Part of a small language model's weights: biases on query, key and value.
Each number is 128 + 24 x the weight over its row's rms, rounded and kept within 0 to 255. Layers, rows and columns count from 0. Numbers have three digits each. The size before them is the row's rms in percent of the matrix's.

# layer 5 MLP up, 320x128, rms 0.154, rows 203-239, columns 0-127
086:105123133088194156126094116120117110115139116160111115131151152111140112120136144151152103118088138123135118176150151116111145138122127119093128135121121167133084172115149148163122140130105148112150104080136137111135162149145158089099150135162138096097117094100174088125103106156165151157118170179139132158168167139142162159126128095123150115139102147119124149172125142128146122161158
095:096137119100122105131121101094122138143114111145082117114137107092154083144087144136135147101122101133079120112114111142140143135113120148124118128107122102123135129141196084104131151128137091177138067089157115118110138140133119129151140161115109142112115111094138088126131092116175170116140155108154148155115116073135090123139119164105089125093128129143095091152106092154115170118138
101:151123107153121123128126171106120137110120117142163143133093166137155155120130136157125152165139101080159082151135105133138150153137160141085096148123131137117134128134153133083110117122085135103139155123140138090136095113123137118149111144127176090089186148138136113111113177121120105120165134118104085118138134154155137118170152127149120161138138127143093133171181118071096143129176
097:118162134122101109172159128099085103081082155126135162149129131134144129166153124128105125129155127108131117136156134160151107172111138163123128088164161116194119105143178120081129127117113157117075155117122126112161110115123115092144128151145102131122140121097160133138119087174116130138114133133120118106178101101108157101113121152138128129107154130114161130127156136077104160140166
096:141131141117110116180093117110207141140154130147117155146099117107152149132114177143120089163143154142132151104085088177123117123108088126177078133135149103164110116148112116145132138110148166139083131092129130134131101108122138090139101094122145134093116152138126149105125152143137112126110085157138156104143152146133124135128146098133120079131135120154166116149133162115109111156078
106:141133177115090178137109124151120176135129139141127064114150137137112140141132120142160121152157110157069154132138149154112146127120103111173153150123186164137157116097107121133149149083122124085127122107117100119133125090165074147077115125133167100119160110128156138099148129112070150148130128149108172128137124131138132164135086135111138111113109138151137126103111116150138151156136
093:175127086102120151130130090197168136146149157102114099126133104101122141123116074086094135156123120134111105107125160112117132123119054129149080150141144136124139112117109138115163122118158124139103161140150176119157117162142130109145103148070120075160128104117100119144156118139135160128156132154121109142167117139139121104123132132126120138110161140124080137160081132109101128129150
106:108119122131147122131110167122142117076110097091122128161178151132099127147068124111109110112121135108098161132092129140143128124137125116196123125092124103097133114085107152132092148096136112145138089132120144135156126151095134098153126122146115122106127090076113105109141117136109151113163106138134141110166088133185090117098155154091129125119111134132112151160125109092161066135135
108:138132133128142123136177102132102137096104147096139148195127161119146115148113123073126119129119146109151142114121150119112159087129169127152201151108184181172136168139091140123104133122103111106150143166141145115126137166116121104114148103144132138132122105142146129115141146122130108098103092147142133117130114131139161088127147153121174114134166099129150150084131088148162132165154
091:138120128095097139162158189134124155128123119144152124119185130159113114082112084139138139124097086172135124111147127121126140112144127090148129125142147166130176122139115134147148144120127170122090091125150130138120124123130163115125162088114082116145135178119115124086158096131142085137121127127118144128151168108134093146155075195124147130136128126135127137139150101125071094115097
084:122150131123150079141135183135128127086091169110108117108144144105134112132088142159131106124119162161117157154159131122138108109138185110108132111143118118103129137165127115185134113118116105141144110162131131117118158111152165125082123134177166111102107079138172163164107121148118123111139126089093160132135128115066129099117136120149127097144078117145114155113122132129116181143136
100:115146171142119143125133166159148113133121114122114129115125115158135111183157117101107119121188151086152129133171151150142116105132162157087138136125130092143119115120120128105123098118124123164144140133096152119103193098102109107108119108151107154105096159155133155123095117124113114082129163142077120166130184104132148157138125073118108121126116138086137145082092098113134123136098
105:111114097155117131104144092170176163129127143122136159112108115119133144142160072102113083129105113108091154094160170163118162081128095127134145143151111088149104143126134141149099101152119117151211100130153120163120156103115100107104123123129162095127166089106128095144134167134121148127103147126134165145107121126134130170096094109146132130130143112124157136115131107115152128156114
076:126103150110138118149103124151099090142098109110134119125163146169159141145149166155173098114159119091165126106163113172071154087098154144144123141139157141152111121162127158114135145066097131147150112148113128135147170150113152100107118129137141147148114136107089129114111129133146139184107124112133118058126136143153099135150179124132164124108089136151110141111133141095117130126149
089:118140136167158117070127128100126107173164153137134098091120156120142098128158107127132072123152188116133143111086116143133134147104096142140134170169098120104103131129177094150147153135119133133145094081158134150109110154140102105152155107170096104120081115129115164077132144103086105136126129108139139144116153109136093126130118181122131148114110151140103124159142119139117118143107
111:089145150144135158123165092146129148127139120142128110132125139099173094141135100086097114098113085143114180112120091139151144140110125135143122120151118134114149137168167121134114099149140132080156115162103075090131111111126140146147135123083104094092111149132146112101085105113127102158083104121105136177168124124160142116081136114150119098148132148151135184150136139111154123093142
093:117164125126132105152137135147102128118139130139110136173121171130098107115130135133171101167130110135181140120163173111123144096137128199130125107143152123126163149151156107122141134135143148158157161125144117112091147123109110142117127127166064119103137054112142108138182126147137108144114159124108128100115095075116133163147120131123108091083149132120129100116137120092124173128152
102:148156130132165115144141089118123110142081137096143168134117169115126070133145117120115116111100130138096120108136149067109137081135136100161123100141128095127135140120132152145160151102137096122101113116130120147160101124099108154099162136137159096139157126151133125119105106178145132173131093127134114138146176142123139142100067151141100099121117109142095148114146155115160183102176
097:103137120102121109117099134137128096148118120138157142139145112167094132114141159133088155158117106107115114148154122144106163144127125099144097145182149124090143169100108106112103104152090117151128104157166100131153131155097121118144137161149126155123106143084160151122141115138118093125104144154089112121153073122126161136129091147130126147164113126145084198173106131140108087117082
080:132096119177163107158135123116166133107133090087135108126137171138109098119093158166121109102146104146058100130129135116146147136107097097153104157153077153139150133123130117139125143131119097154130141117146132136132121118149124105123129137182133169122142133130100103123124160099120158090148124103112103105114113148152118087143111151089153115105157127150137061117178105107099090096128
101:158138085071128162139056115135150111139116103095153128121175137144103118119156109161121130147124127131129098127118100100115141121138100171100133108147131110118141118158175143157158178129103138118141178093137108143103140109087140119162105109173120159153108119131104147114166140110121113150126170161112114176144126134164102158122171110136138160112154123124164139146115095117103119141147
095:142085100152135099091111100115131134124154161094106124123105155122165130122155128103093092148149145109134110147104138147140136124154134144114131135127114151146130172151121096072108155113099159196131122054170156114127108145133149148103148146132161137133154122100119129123153143135128139120130136090154105150092142153132094154147123146093132123169170159107135144128118149137152162172073
100:110132153120116078151116119111131127101133114169126072146095088168101110153133132103105124109113147153155095133109158144163110116148142102113152124124166103123181105093112139183144153070139163127134122125118176101159117104119145101153116186105123102174135105176135135154137143108096116161150099114140131132142100134115134175089121137132131107142151126122128136107150135125164126108101
100:156154161100100102140152125149113142133134149134162117137121115161195086135119124113133143138146072085121122148119127117126153164120126132140099158120117069116158176105133154146143096154115138137130128142089102090157142164177172152120131158145104087110116155138119122170141146145113158140155118153183156120103117134112111131190161095132123139100140132161136152140124134145112115125117
107:164178136146130146129119188108148091149153127152159150128109121129139131158117138096093136147096171172132127143129150150123114091107110179106158106120096113099119118159116129119101162096140129088140125156116112132123165131090112105124151121082121119111115118154147122132143073109128133146122190154143068159147130152113133079150156128149113158129101131099151098107103131147136101131102
082:136133108134119090111132178101080135166128088100099142137114122124115114098119157160142063107127090101085114099100134157147140163105115160138174156092139116121135134125134185144166141124136105163132114109141113111087148135067139131119117097143125121121166122125114132106136133088121094181131098153086114121159132140116121123147130105149161095140143094124133150130122103107124104166142
089:094127117140147108152127110153124119124103096139097178083146105111111136129127137137147096130139107108151126153127201147146130124149136138078126150098115157196158162125109171133133105125128141173151117161136140124111131107135166139101131142109150141136166093136116123132096148117118157087124137127171169131152119090146111070112107165167142152109156127140155183122135121143146139099119
082:126130109114145134121131135128115090118116143134119123109127152083116121115134161137165141116141088117123176114104146144127098146097111084112125179152140128186100116094109145158126182104122101105117070131128130098128161143168115114128114117096177122151119153146148134141109106150131130139129129159090108135116153088084168126174126138081150119168093104110121107175102134109138103137169
108:140099120175181145130097131135115146137111122124155101101104066136123186105144105139141105158162097112141118122124141109110150135106103145105148128131144117127143134116150135117111157134115074153169137139132145132158134138121110174140113130121145156148127115086140148168154139073100135108154075124099090133087154161163102152135128151194133134123112180146113126115128118132162153123106
109:128111139112111169084132121139132161137169149150162143134100114109177114146142147080114119100131095163115107159128132149133126155124139106146110142135088109104132107129113066147154153160182120159092158159125109168118120112146087144073197113141157152104134124162147155116120080122120118147123114107116142139158129149105149113125150116101112110136136122147151136132120103133098106167168
100:107173166114178136134150090143151114131172127163131126116137134116093164130169149131162125193172119170109124123116146108131145109130104102138106180142148107154140126098124181114141135109154103142143134130165172127096114151121146106135126139148112113138135102100125146170104139146144166136124132122105147184151147112118173161177150145155129116146110098111150170124130128117104135135091
099:135172175134129170114141157158141072151082162129150112147127118134130143136166084107152118116105127141154108137155120151165137112115127114099110121098123125177160105125125139118119125098119115094110116142124133145132114115154059124090143116115145140150147159098096132135146168105093160176125127096121124089152114161155110132068177111107126116156123156142106111105104111123096131152142
093:137131161136103146096126187126109125156094102141125122110124146151136101180130157119146136124110153088120109124125121152133147130141121174109128131133122140116123127099101133128119111122126102115129098145114109165100120176137122130141103113093079117148119136083155155143166101155110112150138105109096135129156047084092139133110119150141061133170136150130106129099124146171143154101177
099:135127118067091156134125181153129154135142133102145094119112122091163137118134118146131173125106141090105121136119164107175136138133132163125122125120117107111169158130100115184132086138152159149082163104118122108168157123149102128146096139140098160134119185119105137157154139136149121132137089123113118142148144154143123091139107122117071146103126166132125145125164171152110092149105
104:121154159106119128087193118129099140141115121128123139140153082134104119129089170159133115142089115116116139136106180165146163137145143153110172100108137125142183132126101164094133177128141115122078140168115146148095149134144121135162127117133121105098098156129119116123065087097141149116102137129094109127140142112149156139111149131143151120128138154169108095149144183108122146138134
110:137124124103097186102128139105121132132126128159132173159119115146147135112104098147149141141103148118129139109132143096174131139112154122097084132074149096152126172147130161145106109141143142110141119151077118076096141200134157134136106126136130116137144161175098126101134104122136116103127126098129127126118148147103132150064094135186111100128155121106171148109149130123130087135134
090:128124113114122123122174133109158122163105144138171145135174108135122127119126122125152138149127147140144070124140141120141114133131132141157104107087145138128146142112089135150127131111166116109149156088166074183105138134135142171148089189125088124142151127100108125140155121127126095160136125162120163160101096144155138140102085151096121100121105054148105130156136107116104142112162
# layer 5 MLP down (transposed), 320x128, rms 0.0913, rows 203-238, columns 0-127
102:163097101137128138080080129142147158142133126094128161160114094128136138124117129157117110128166105086185146114162170141101164098147121116111146112142099096151154141117118139168145132112135127088138112143131084123122116104120133146148141118122085123162147126133160119145147125132174146145142116097126163175124142115153124181128168082132154129139113131094113123164184149070130147116133
093:127156158092174135133100132096108120133144095109108135136093115125109148120139107104077106087128134112130110104143143131144188092128131123102167176147137126169135117083081120129160092103094168129156164093093080136112162088119118150136117098153159139132127177158122124141123156131122115127094126128136153142170170123131127144102155133087125133130110087116155163161123118122124118131132
098:148145138112166078122094108115154095140149146132174125133090117088167120143126135141137135157179150119176167108094148152098125128154133107171120109126143100111129153120150111122107111148156140143135093115149108153152155166071123126165122147128143084147162147151122118133177115104099124132090140145084159147131163127123099154140141176115116157114154139131116144131115131153119149171166
096:206111137123118130107111111150144139130138137118163116206142098144136113149133100132094143186127110121102098163093120130082107108123166140120134153122138156107130092121125173126095156110132156156148134129123118124143093111137121154129123080162103168120114075125122113135088110095113145114091125140133136168118110125136154107116123122124122131100172139086103124154152114092098133153160
098:147129147127128121093146128160141175107157111136149109145122170121133144149088113112127125129075140115179161108051118164077108148078122111113096102125115154115129093098130133150089132117136113126159148132145109146093121113117139123134121152139139113169079129159155095139117132102131158086151117083150132138122118114122123161170105131143154159171157116147168105132136107099139156134114
101:132091086148151134148129103093134125124137106145084126113133114135100144099106150132176155112148086147150130138129111131155080131122151082126100158156137102113088138129158104150127104122099104107106121154168106153099114157134127123146154168162127135129155124126137084122155106093204130124130124109127098099154136082122159163115120116130169116114115139103134106188108180130136138107125
104:148139142116116164126059121174122145152116130114149161129118105106138136154135135136129179127123099130162155127141162111123112188186149146164123141155103153111125121139075121117081062106097146131109101110110136134105148088131109141136113102103122125132120112102114108113115151115151134155169142111142118140114147101103085112077129156120174137118149146147150167161118143164107129129138
099:122139149183148124152101129135125154086144117077136104094163100170085148140122115103136188130155146110136140117161117137172143115140132107151147109154136149105134151163089117146093128086118153109113125096109084134127131129157161080153116115132138134121161166158113124133119120155140145147082146150146131139120110117163094179084136146124114129136071119094130122087137125157140139142135
109:156112138146157121128158106131083143140103143087120151133130156124145179129158095107108137170102110125149173150094119168146145124096160141134179149125098169142131155126112157086144169157078131159152163135159157129139138130152132120119103113156118107129126159126130117163099142141169116139085123124117163114132118124158168130157115115124083171125118111113114123084092091094120111140125
093:120141096169108110188139148135124125092129103154127123166169133171123145087122134122151133118134101130108135119136126090147117147110133146163099088124089133162150138146143127116100141142138143099093135105116153120163180109129146126090111085128106101116096085156153161122131100086157109094127171108154123131171110172117127105121109114136169126110128160098148136137126120108099150065141
091:132126113156088132084159156128109145094140139122114139099136124111092112124144114175117129101113086125096150175121213135161135128112117146100128087083141094071087151162134133083138121120155088136120132114117141084149118123144148142143117110137138083132135083077105080136120126149126148178134120097134107136127133085140130111115131125120111126141133162161125122130107130120107153117117
099:118202121161130127086153099171181139119144117116109107096091115152114101159125134094104113160086129146147120146099096158113112143144162147143134132110149151200124120143157119125121157110159122151123138094152134086125115121108148089123067133139103129114133128135129146131140078133126130087120160143145166096134149153133149084107117114107124099118108124169101106109137117126136091138125
100:127116096083108132091113115173120104113150153103112159129138089121112173122134105170137151079154121104125105141167096133122111185117131119149110146162130093116108120122105158166122146108152117126094126160140105126133093142121121066170131125090116126102099138126108149143125111098129140086163119119151111118140076153118101117138170087139152132090174143126080101124116121103133134141118
082:110094146141171125129095154108070087126135114123124103138134126125098161118122112131101154120115111157154164094115134110081143127131129145075097118147123159163152115116131132088157145133182115104128105111120124170097106113089148183119127152136105105104140136128159125081143101109108148151099117148132133142116098117101127142127093171140079106150177099155126164107139156124117124144094
097:131124159082112113073098135120163117145098130136106142127109134114132095154130093112110152147124122127123120127111121098138125142148074158134115134123141124072117117129147098125129120130116162104124124175158112123151125155162139146107180129144116134129140139157115147167089134171129130131129132157123064119142113138082137152143105126185180134135130162167135097090151188066128127128136
109:104127136109171128115149104152142127186141157132162139134095131074117109133147119126129100151122132140127103089127147190180140095117110110164143112124119102164123109175124115145126125130165152125189188133105125116116146118175109114087119090139115158118107162090134134085124137098122115173117119118118092117120104129139154115111110099159156105123157119145123165127119113094112111100142
100:134103155099078127102130159163138126122101124147127113119131152169151137114137179174135163132183099132152085079133114140145162111135146145107127122084130110113109143144138163090125098158115099152101101128121138079120108148092114139139153166181122112088114124126119129127133153159131165100137137120087127137122162128140103147115185156110120174156142135160116145125153165123119131102121
106:123142095088139140107110116113174170135156138061128116127098172095099130174131151115151120142158119152114118114140182136101148118116105126143101132147124101161078130107105101166110144109136117131137128130107121111096109077119135145139148102128170125147129152137081110104108135134176135153144106138099095094115105099154110155119102138163168092142122145087142092117090117142129143109158
094:109070117093111133196163141098127128121186139113115098139112095128124148074115169140118129095130103103156097111136158159154151100107120118147163126117116130126113149128127147093143131117132145147173138118138115141134122108099127102128173160142092129170114105142092187123158128130098108156086111128164132120136143145142149117126094113110156112122133110146096089125089101101137120160096
091:140103147187148101140146087142124126144127128133074132153103117161112124089115128144147157086103126147127118104147090159111153141089140123125147185135137122164175145083154102143139137092114111119084138084160089135158110184115118141103108108163081109159139095151146110146111123155133124116104157130151089119134118132158148149091146152113109122120147148158122091138123115127110105148140
101:168120148147134080126167122118142145127147130128123130125104079132174151112137122144125093084117100101156109159103096163140132152110131079129113164128127152129123102117102118101108132160128102139116126107094147109109168116161148156155159106170127137123135147141147109143087126130112144118156169109163137101096129118068150079162147122114095182094098102125145120113179102129113111109124
093:124095132147152064131087209149093103144153105104133121076129157133137173134150133110153110128108116118154141118116115128112105117097150111085122121172114109132127112104101115162134163152120131088148113111124142165119157155127072140137137088149153124104114142168137128099118120184123116166100164137155105112128138119135181099107110105127161100109105145120137139139125148128152135115128
108:141077144084144117118098124092135136112111060166106144115139106144160123093147135122127087140095119100125109132114142131153108116128144114127119143126103085137129128127065090116137104083145151144130100141105126129157102139129128117131136141090096113124135077141134153166102125133156145128156110097136138090184109169171124136103073145130148153144103127125142143117172085101122148121089
102:132106157119109125144114116095148089104096121151129143107123095096142095130131119136128108083111124119139134085109102156112177106125109127152175127093110096168117138129133153149165123106103116139132123096112086107125090145124130101097073136132155133152116108112128095130121139135131123150144170122133137126180142129117144182184182149071129106083110094148146147139132112143091114136161
106:180098111145136135115140151123127147147137090100080116068167151146164102125140102098120125103108072121157170137112137116102140136143148131135167136143088111111126107111107111129148089099137111145098151116127161126142087172147111134098141130153162165157134099098176106150140078163106088158148130135123185124130112107109119153146146141128150127141117132168119113155138147141145131112150
088:101147097120090173146154141119152142128147114100095142121141103133138153131136167147088111082148116156115131161116150148107096154129122154194110137107117101127161131118129140176119095157129120155154121142095121063124139120146131131103117122152103132104134152142155117123171113155139109140168155099116128148129133152110133161187156073174161130126134125132126104143148089116109094136168
099:112118115131121140107121114076141113123146140110100148165143120160189144125117108155163120127097108083146122143075145100173145112158114148145144089096168145153130108164099130106144124132122146157100131100150115114178097115121153092085158143154098121127117143120147111128136148118099118187142179119158091112141165099184141131126110103159135086145100116137133133118128142114142127145136
100:143129099146087064114143144121129098124087168111149110138114149110137128095134111116143181132123144157114122192102137126162117135126143104110140145112142099120113122117102081138113120158114107108149105136114105073166138135127121080130143122087160143171163132112143121132094134159123147123114131183103152122107145106103151139136135118111107104110080128152149082177107125141122099130177
102:145133146123158097126116131164154139168158149128114139127118121191133110148122117107166149113103143146099106110146075148144141139158089159116102104110174146166119106091114120116106148119136129112144086146134094142138157109157168129150135117154105144141113187123166119096155162098140147073106154102110123155102103136086149131143126136142124139141108197113138129123113127104080141141132
110:146090116167098175156092157157115163144150175145131126113140122126140138152123139120147163084131126128088129163187131155125073138149134155137119122184102102136117138166140118159131121182149190129114134166104144125135136131138135141101122122095129128160157105143089118114122148097116133134171116125109162114109124115124113110157156116148128099180137121127096167176108142132117133139123
096:099115105124153075095106168149132149132124129093136134144103116153147144094118147126098153102183157151115103197120151101120093176130113132143130128105122123114157125113091152133147106130116123113139139131114098157125087114136093142157119092063120151095135138147091113109171177166136093074114154122151150110125162126166107112135114120135118140139164134104132112136133116117110132098099
100:167099168142140132105128123125137121082085127152106164145156125144086141124127110179132129105138128093117144125134121126084127111105150123140109122103109149117128117163097073099166162080127151151126140123088122099101174140156128125100140135132112071120112101141113111105101128085172181113118072117144136141127145108120131141164089148128124077153100127134078134132124108121111130129132
094:111145090120192121137134130143139077129096138178130126128177103125143113144085163112134119121138152124120131148167129129109118082082126129135152148123088090084087109107121129075178162119109099112099142156119137187122124095141118136150161141143138107103102101134127160102174156156143127125167149072135147128117130128134110148129101158143114126109142098130110106098145134147123134125141
099:133157130169161132090151127111126109163168132106143113153164139151112092118120135100107105144119128091131132134098162104129151097103089122148135111117120121158119126102123131135116107127157109113125098138089131129128171144129150135080162114147136137147139191147124105119132101137127100120123140129080036081143106120123137133114128131109160126158121077093157079085131151145113126133087
105:127110132151121099168160148089169140104116117181127160174125174123143133159157128130152157137162158147143123100130142133131105136143157165133069123119150143143136112115150151146130131105076139120144160123135121093111091131102124171117103121138139133128156070118105123144139116112126112116112132124129154133115127062117164132076096128117115162142087116139072141116160085129138114147085
115:154154136133121160126123127109105138118144153139136166126108143111108144179135166125151164130095143103117175127167161149155132144136138162142151148106161115145133167169085121099079139135161117141144090136102078119098132125147129096095158140168098080151126149129132142105108121126155146123148164117163157119126150126109124117160114136126129130118104144126120201085100114131164082116158
# layer 5 MLP gate, 320x128, rms 0.163, rows 204-239, columns 0-127
093:154117123143067113162124118146140092114136100180156140133106086111108163105171128109147150086152120143140104131141121141064119170160165162154102123110101144120132140092080153134097116127139079119130108145117156115152135089111135146102115182155109127123140133125119153147118154161088109162129133149133105123127135155108148125100109094159144143106128154098127140107136144091158123139088
100:148121101144137139163095180133155147108130150181130136177140118145101114080116129086169128129158114115123126139140098131134142121110146117167110108100133131164123097093147146121150102132131126097106193126107109097117101135087122153110120125171060158130176102123089145110136125102116154096116127153130131116122145111159105135171161147138109125085109103092136120102116155135132142091126
101:127120121140125108146117117151130098160158135111126119126127155144100155133176140096098075140130142118169134100109097123176133123110148124141129127107149136142126102121126102097161144119093113087123105139140114124080100123110114160160120097082176105140155115085159166163106125137153141163120070083132148095144163124121134173111110123106141153143165096152131141077134096151126134094145
102:185147103088101134162109141150145092126147119113111136165130100113138147158136117133148122159154140132153140134112132141152093162097082108096118089140122111118137137167112110117173165154144157136125102134124153136120129125105111094149113120112083155092093106138167118102147103084162142171102137149118157117183142132099120181122115101105114105147121102128134170130103158092095106129115
100:127121203117111163118169130153133120117118130134110170161112131120137148126144119095166135104126129123136111124129044117149146120081153113179148108164133144126119139130113162168159118121171160120134137124107152129157140130132125126145133161116094116151092108131103106148160134120100105140126117171134144169108136112135082090118117105111102097131113165125134117098165109083096101107091
096:119111163120140117113135136097111093099144143158108116120150153127124145118097141100191110148164127146113116110106119156135155092108155095131144117117148111126107124113156128123115129139120134084193123108099107102110130107101149123101111109135114136121101153150139130195112167118115131092107100129128151152125117097117081081201140141154140113113105107173148131129175128142180114107162
100:135107178148165103128059128145132153147180101120141067143145149104110151094108098170130146134117098086134121158133139110094122077101129151147149140082139116102114149122126132138123106106172138127149134143125068090127105144161139135120089157147128145135141124156111144151131124127160151146089124137135093140163129107137093155117150149110141131153095151140126126083144101110133099161143
105:124150097138128113162136106148109107110139148142143149173114107185114131141105100151121133108128134122150115158115157142117151117159169088114150086105141168135129110123162161153100119101122102062134128121116114106156097152147081142168145117178129100119160086135088128112154137143078107099124095105182131120139138151125114126152156117145130131166146090136148083123150136107128152138150
089:129103125167133103123118069135152049109107116102118116103139089100142175184122166110142113117140118125111127132114092146155101127126142163130116141087139092122098158126110140139160122086145106111130145135118108126088137135121110130092160119158152135114103114127147110172129141187103177116134140105125130125123119162105107108121173083125140099136136136136150108140068151101142114133108
087:148124113151152162086104112146126129105160126124099108159102138136142133127176111147130116102143090120098153119107150150142157140125121172164150131093110101115131102127108110057133126083164118142139140110142143097112116126124148206121128128120137171139125127109104109099118170097171129142111156134150132114154130125087105166149110138102167160109113123131085086106111172131148154112109
106:115142147140103136100134096135121157131149107167138090159107099158135132111107156169139112158135148082161123153100145154106107121108129110103133107148152184121103126117135138124096162118104111112149118138163053114194123107150100133194107130123084120121146152161122139136148111135083104137121181171147118115101149157158130137133118110122145109138084110150126122129126131157135132104145
102:108142141184155093137133108142079160145116117096114113147127125106146147144129131099163164145123154136122149133131098134150083139146125094161188147109180126137171142111145121174108110140122086161148086138128142115127117120115102165105133143144138130145149132113166143090130130122099125149117113096117144130104111103190145065108166102132131133150111113127130102085165094133159111109119
081:146075120102140102081129168120157130139153095118129160138111095108115122128149130116134130151151108142115130154076121070159129173162107152137084139128136144095141118114113142100149122145139131079094160101121156110121115080092090112148109147113158141111150119094131127162160106117139176108114116130128103159114121146133126116141173117158100134113151083129114103156113149171172154107115
091:077151127141148129103125141148140172133150142056136096109136137091111170122151133134161080104148151095127139161122127133078120162122077117141127134148098132101121126132174134121118164119146085121143107101164129168126123147138120106156140117153125143123090094101105133123150150079127141154110152074131129164131164116100123137129132189091118117134123132149109116128142107146156111157093
112:137128159142109113129136098126153113097147087072110113137106096130155123126114118125099108112101123159105154113080138108132135139128112097195170138122149102137141116117155144125116111134152104135148098125127125123107134160145173118098146081087134141117144049121138135096134142116152105160122111107103087138130129157181100156130157095125130154069094145123129152136144156086114108106129
094:113122122098144117101152147146152123138134128165122122123152079180113085126126130165109117090111140116104093124117074137139128165134164145142152120114129122161125142125088113176162134124106118122124110117117155137122133108156132081125092095086171139109116166120106141159092101120104109125105124154164140123081162135127112121100094107112149134153163087162128137124104150153099101097067
102:125141125119147165133097149118103112135107144128149157086128139123116091143166083126123160131158094149131116138141170113100123120138165121134085082118116116117128090133155116148152132119137114138133145116099152136168105089108150179103117093084156083108172112166136101101122141148144150103137106129148165160119157154135112128100072144180174130137130156108121128163123120144181124111136
090:173121126152130109139108089134128135104111118152117165150102110120159087150152100135160120099157087136150152126162135090122107089135111163105134155110100108142120102149158183130095163120126158126116144111152099173120104095136109143089122086109134141132157139153088133150095138153151152136127157113114105160097174130073156155137176111143119141144168120118169117099136136116134105129129
087:136133141127105094088153109104153130164113150166098151137126112082141151122130132123136147127142175090192133119112124114110130145143156134103188109132144079172108138104123128093082153127115142086152072138126112114161100104127119145114136116069107106153117128139140133146126105147155105154127121142155194145142138132133091130118129129147108147134127117074101149129112146177144133155133
110:113100133100140139092093139105139126088147108139106148145091091138119127064128109108143105113100133103118102116097157152153136086103122144119094167116163153139118123146148139127136104150093102144107109098145102076114089097131100173111079130155098128123155157155125126118135120125091159137150105098088153098161136133088158148134144091149130115135131119160130093127145145125189147136134
093:130132131152144134123162141095130142123144095144091142111161116089139086125158112149130098118127171118092104159115124133105181138148144078170109119100161120131130094150139142096163115141156118190109121103177150139148097078157164155136129115126122143128132157129113123117084150145108144127140086129103145151097144172131101097095145128147123158113115118118146089117137157153135096084106
092:105176065151134119091133117142160124089165159164106142115102156123117149118163100119113164127131137109157154146142137144147106171125137111096103125102081167147109162172127115138125099154133095095110117149133085123087146130121078092104156106136132142128139166116114090121120123105072137128142165080094110143136156140163108115153101126118139106156137151138127119143139142133131100145138
116:095186091093128101164159111161128162118171112123161110138171155149130089144178124158173166122119153137135109130125147114153111131156145118163117112133147165122126105141123127152122109129189138139105147137145146140106172146122105147161147116117086114118099154115106138135155091181133115142143111145128145116091134136162127108119117106145137122129077070153104137114118159088124149116112
113:164126093139135124139138122150133147153080158123122128155082093098120150138157174137145088165151082111139150146118189130140126075103132149128125101124157156144126122116119129106131106122106161137120114127122144151144122113098102100108114133140159176117165078129161132144104129146114152149147104119143136116102171141133099157114077154080148114082109131109148165143132172089099136138120
088:150134099116157098156135106152135145159119128108140132134145130075088084155140155165125129107142143125127109089142109115165120113101091112133151117147089100093141106134139170130135136123138127129120090094128128136097166132114110129162097151150131123134133116112127115124169124111139120114090126125147101114110162092154108133084105112101097091166084128133061079148077144170115106087136
104:124106089127103152104132165074151143111157141103149094187144108143147111145113103138095139114090148151143130135144120164113140142145123153114139122090140125096071096137146096114112125124102098134107142130147095164154127079078152129095147125163067147098114126143135118125175128119132101175144145116135108122108127151109163136142134101127153079127101126125130144164123168117112147113169
089:159099122098185131116119130131146093123117111132109110083148130077108124110160163149110152099106104147153144130113132112156112099087113126107083192146164170110079118126122129136099138098143104098118108114120138130103156129169113139066138084109147135136090114133114156165149117109102140161158100106095115141145115087103117146107123134110114097152096138124138155167118132139141119135148
105:128116137119159105106119152153153102139173105093113099172130131165115111190117082138148132103109124099119122129135089130131135143154146148169154113132096117127126139130134167126139169083125096128157089087104105149129109066152139134158135081118135125153080138107126138137155133094119095157152123106089104145126077134130158133108130114162131116131141113142096164141161091146154108120106
105:132146128110123131161080121123141140125120117099175162124109129167117136118167112114103178109171126132135143140139144110140118100150125153072094070097120134137165128123146168127095119154137105066122170116134141141083129129126108154120167085172121158148126179103154104122115122129137161121142159107131146119178186134146122098093147138104131106125148120133120153126149098143102133115135
093:131112130162132129133106172095099138141153131132131132116087106131120117138150086109121179105134129105119140171096145115158130152144120105109134074143147126160157156148133113102170155153135158120180127180122131151140148114115113121132117118121185135102161125178107137111096122108154107093129119125103138083112120148129140119119087112112167149102141094139104112159183093107100116174159
092:143083099126192077155132140178134121121135116146100125118130149131105117101136107127088121116136104114107143098167117103151116089167144145123138150121134164101131104129137113141119147143103127108134139112129127125084150141092136152135112130177152135113134121115130189127126103106113171094117083147163115129100126104137162122163122136121097106116071106120144153071107108162182120096135
090:120108126104132107123124117133137117137134120161107096136122129143144100118103150122103156116136141134118123067158115198113112124078138107144191091136158172109078128124126123125122133139151119085125089160106105169099123140131141094171184127122135117107106132135146160128088097104124145145142142125156158111158072105166101137120113138152176131146142108128158132143093134105114157127158
100:159121083138118113109126174127130117104119113172124110148134087149175156112130096141133184131091146161130158111120169163132146124111144139110143131128191146140139172139128094143144135120084145148145132130169118130117141105121070150135107161124126165144144157104117184141132192146132144121160091120160143145111099121149132141143118127145128125136156166159159124157153164117112147132156
098:154109090123132148163130132144108162108132121130105110127103114134132159155100117138171123138148143132153136107153153121124119159140096144126131143137126102190109119109100184105106056117102137118134144085179125119129140119112107141145094122099164139146075077104114140101150129133055142124095163088135123155077127110106127136148106116110134136113149101126137138145109136160120127083148
108:101153154136114092129150122140121150181126131137169124109133119133174120131155162127096134112144127112110135084111141130107169123181156099150145118124156156153080112101149113158099071155118115129124147152165175129140104094086131118150126143097093087130107132098117132131138117172156120134125159146137121125148130111141103158151141109101143136168168123137144087112125201123145146102118
087:172158121147113123129126149154158151091059126137112109142093132097152136159135176155125134100127096183091153144148112128131052124116146146108166088108159112143141111093129128129121139118156174120168146126146124168119154168136151159131104104105122150161132137163102142175107156169110128097133115140125142136133117150155136138116121149137154151121151096140116129151158135108103157112122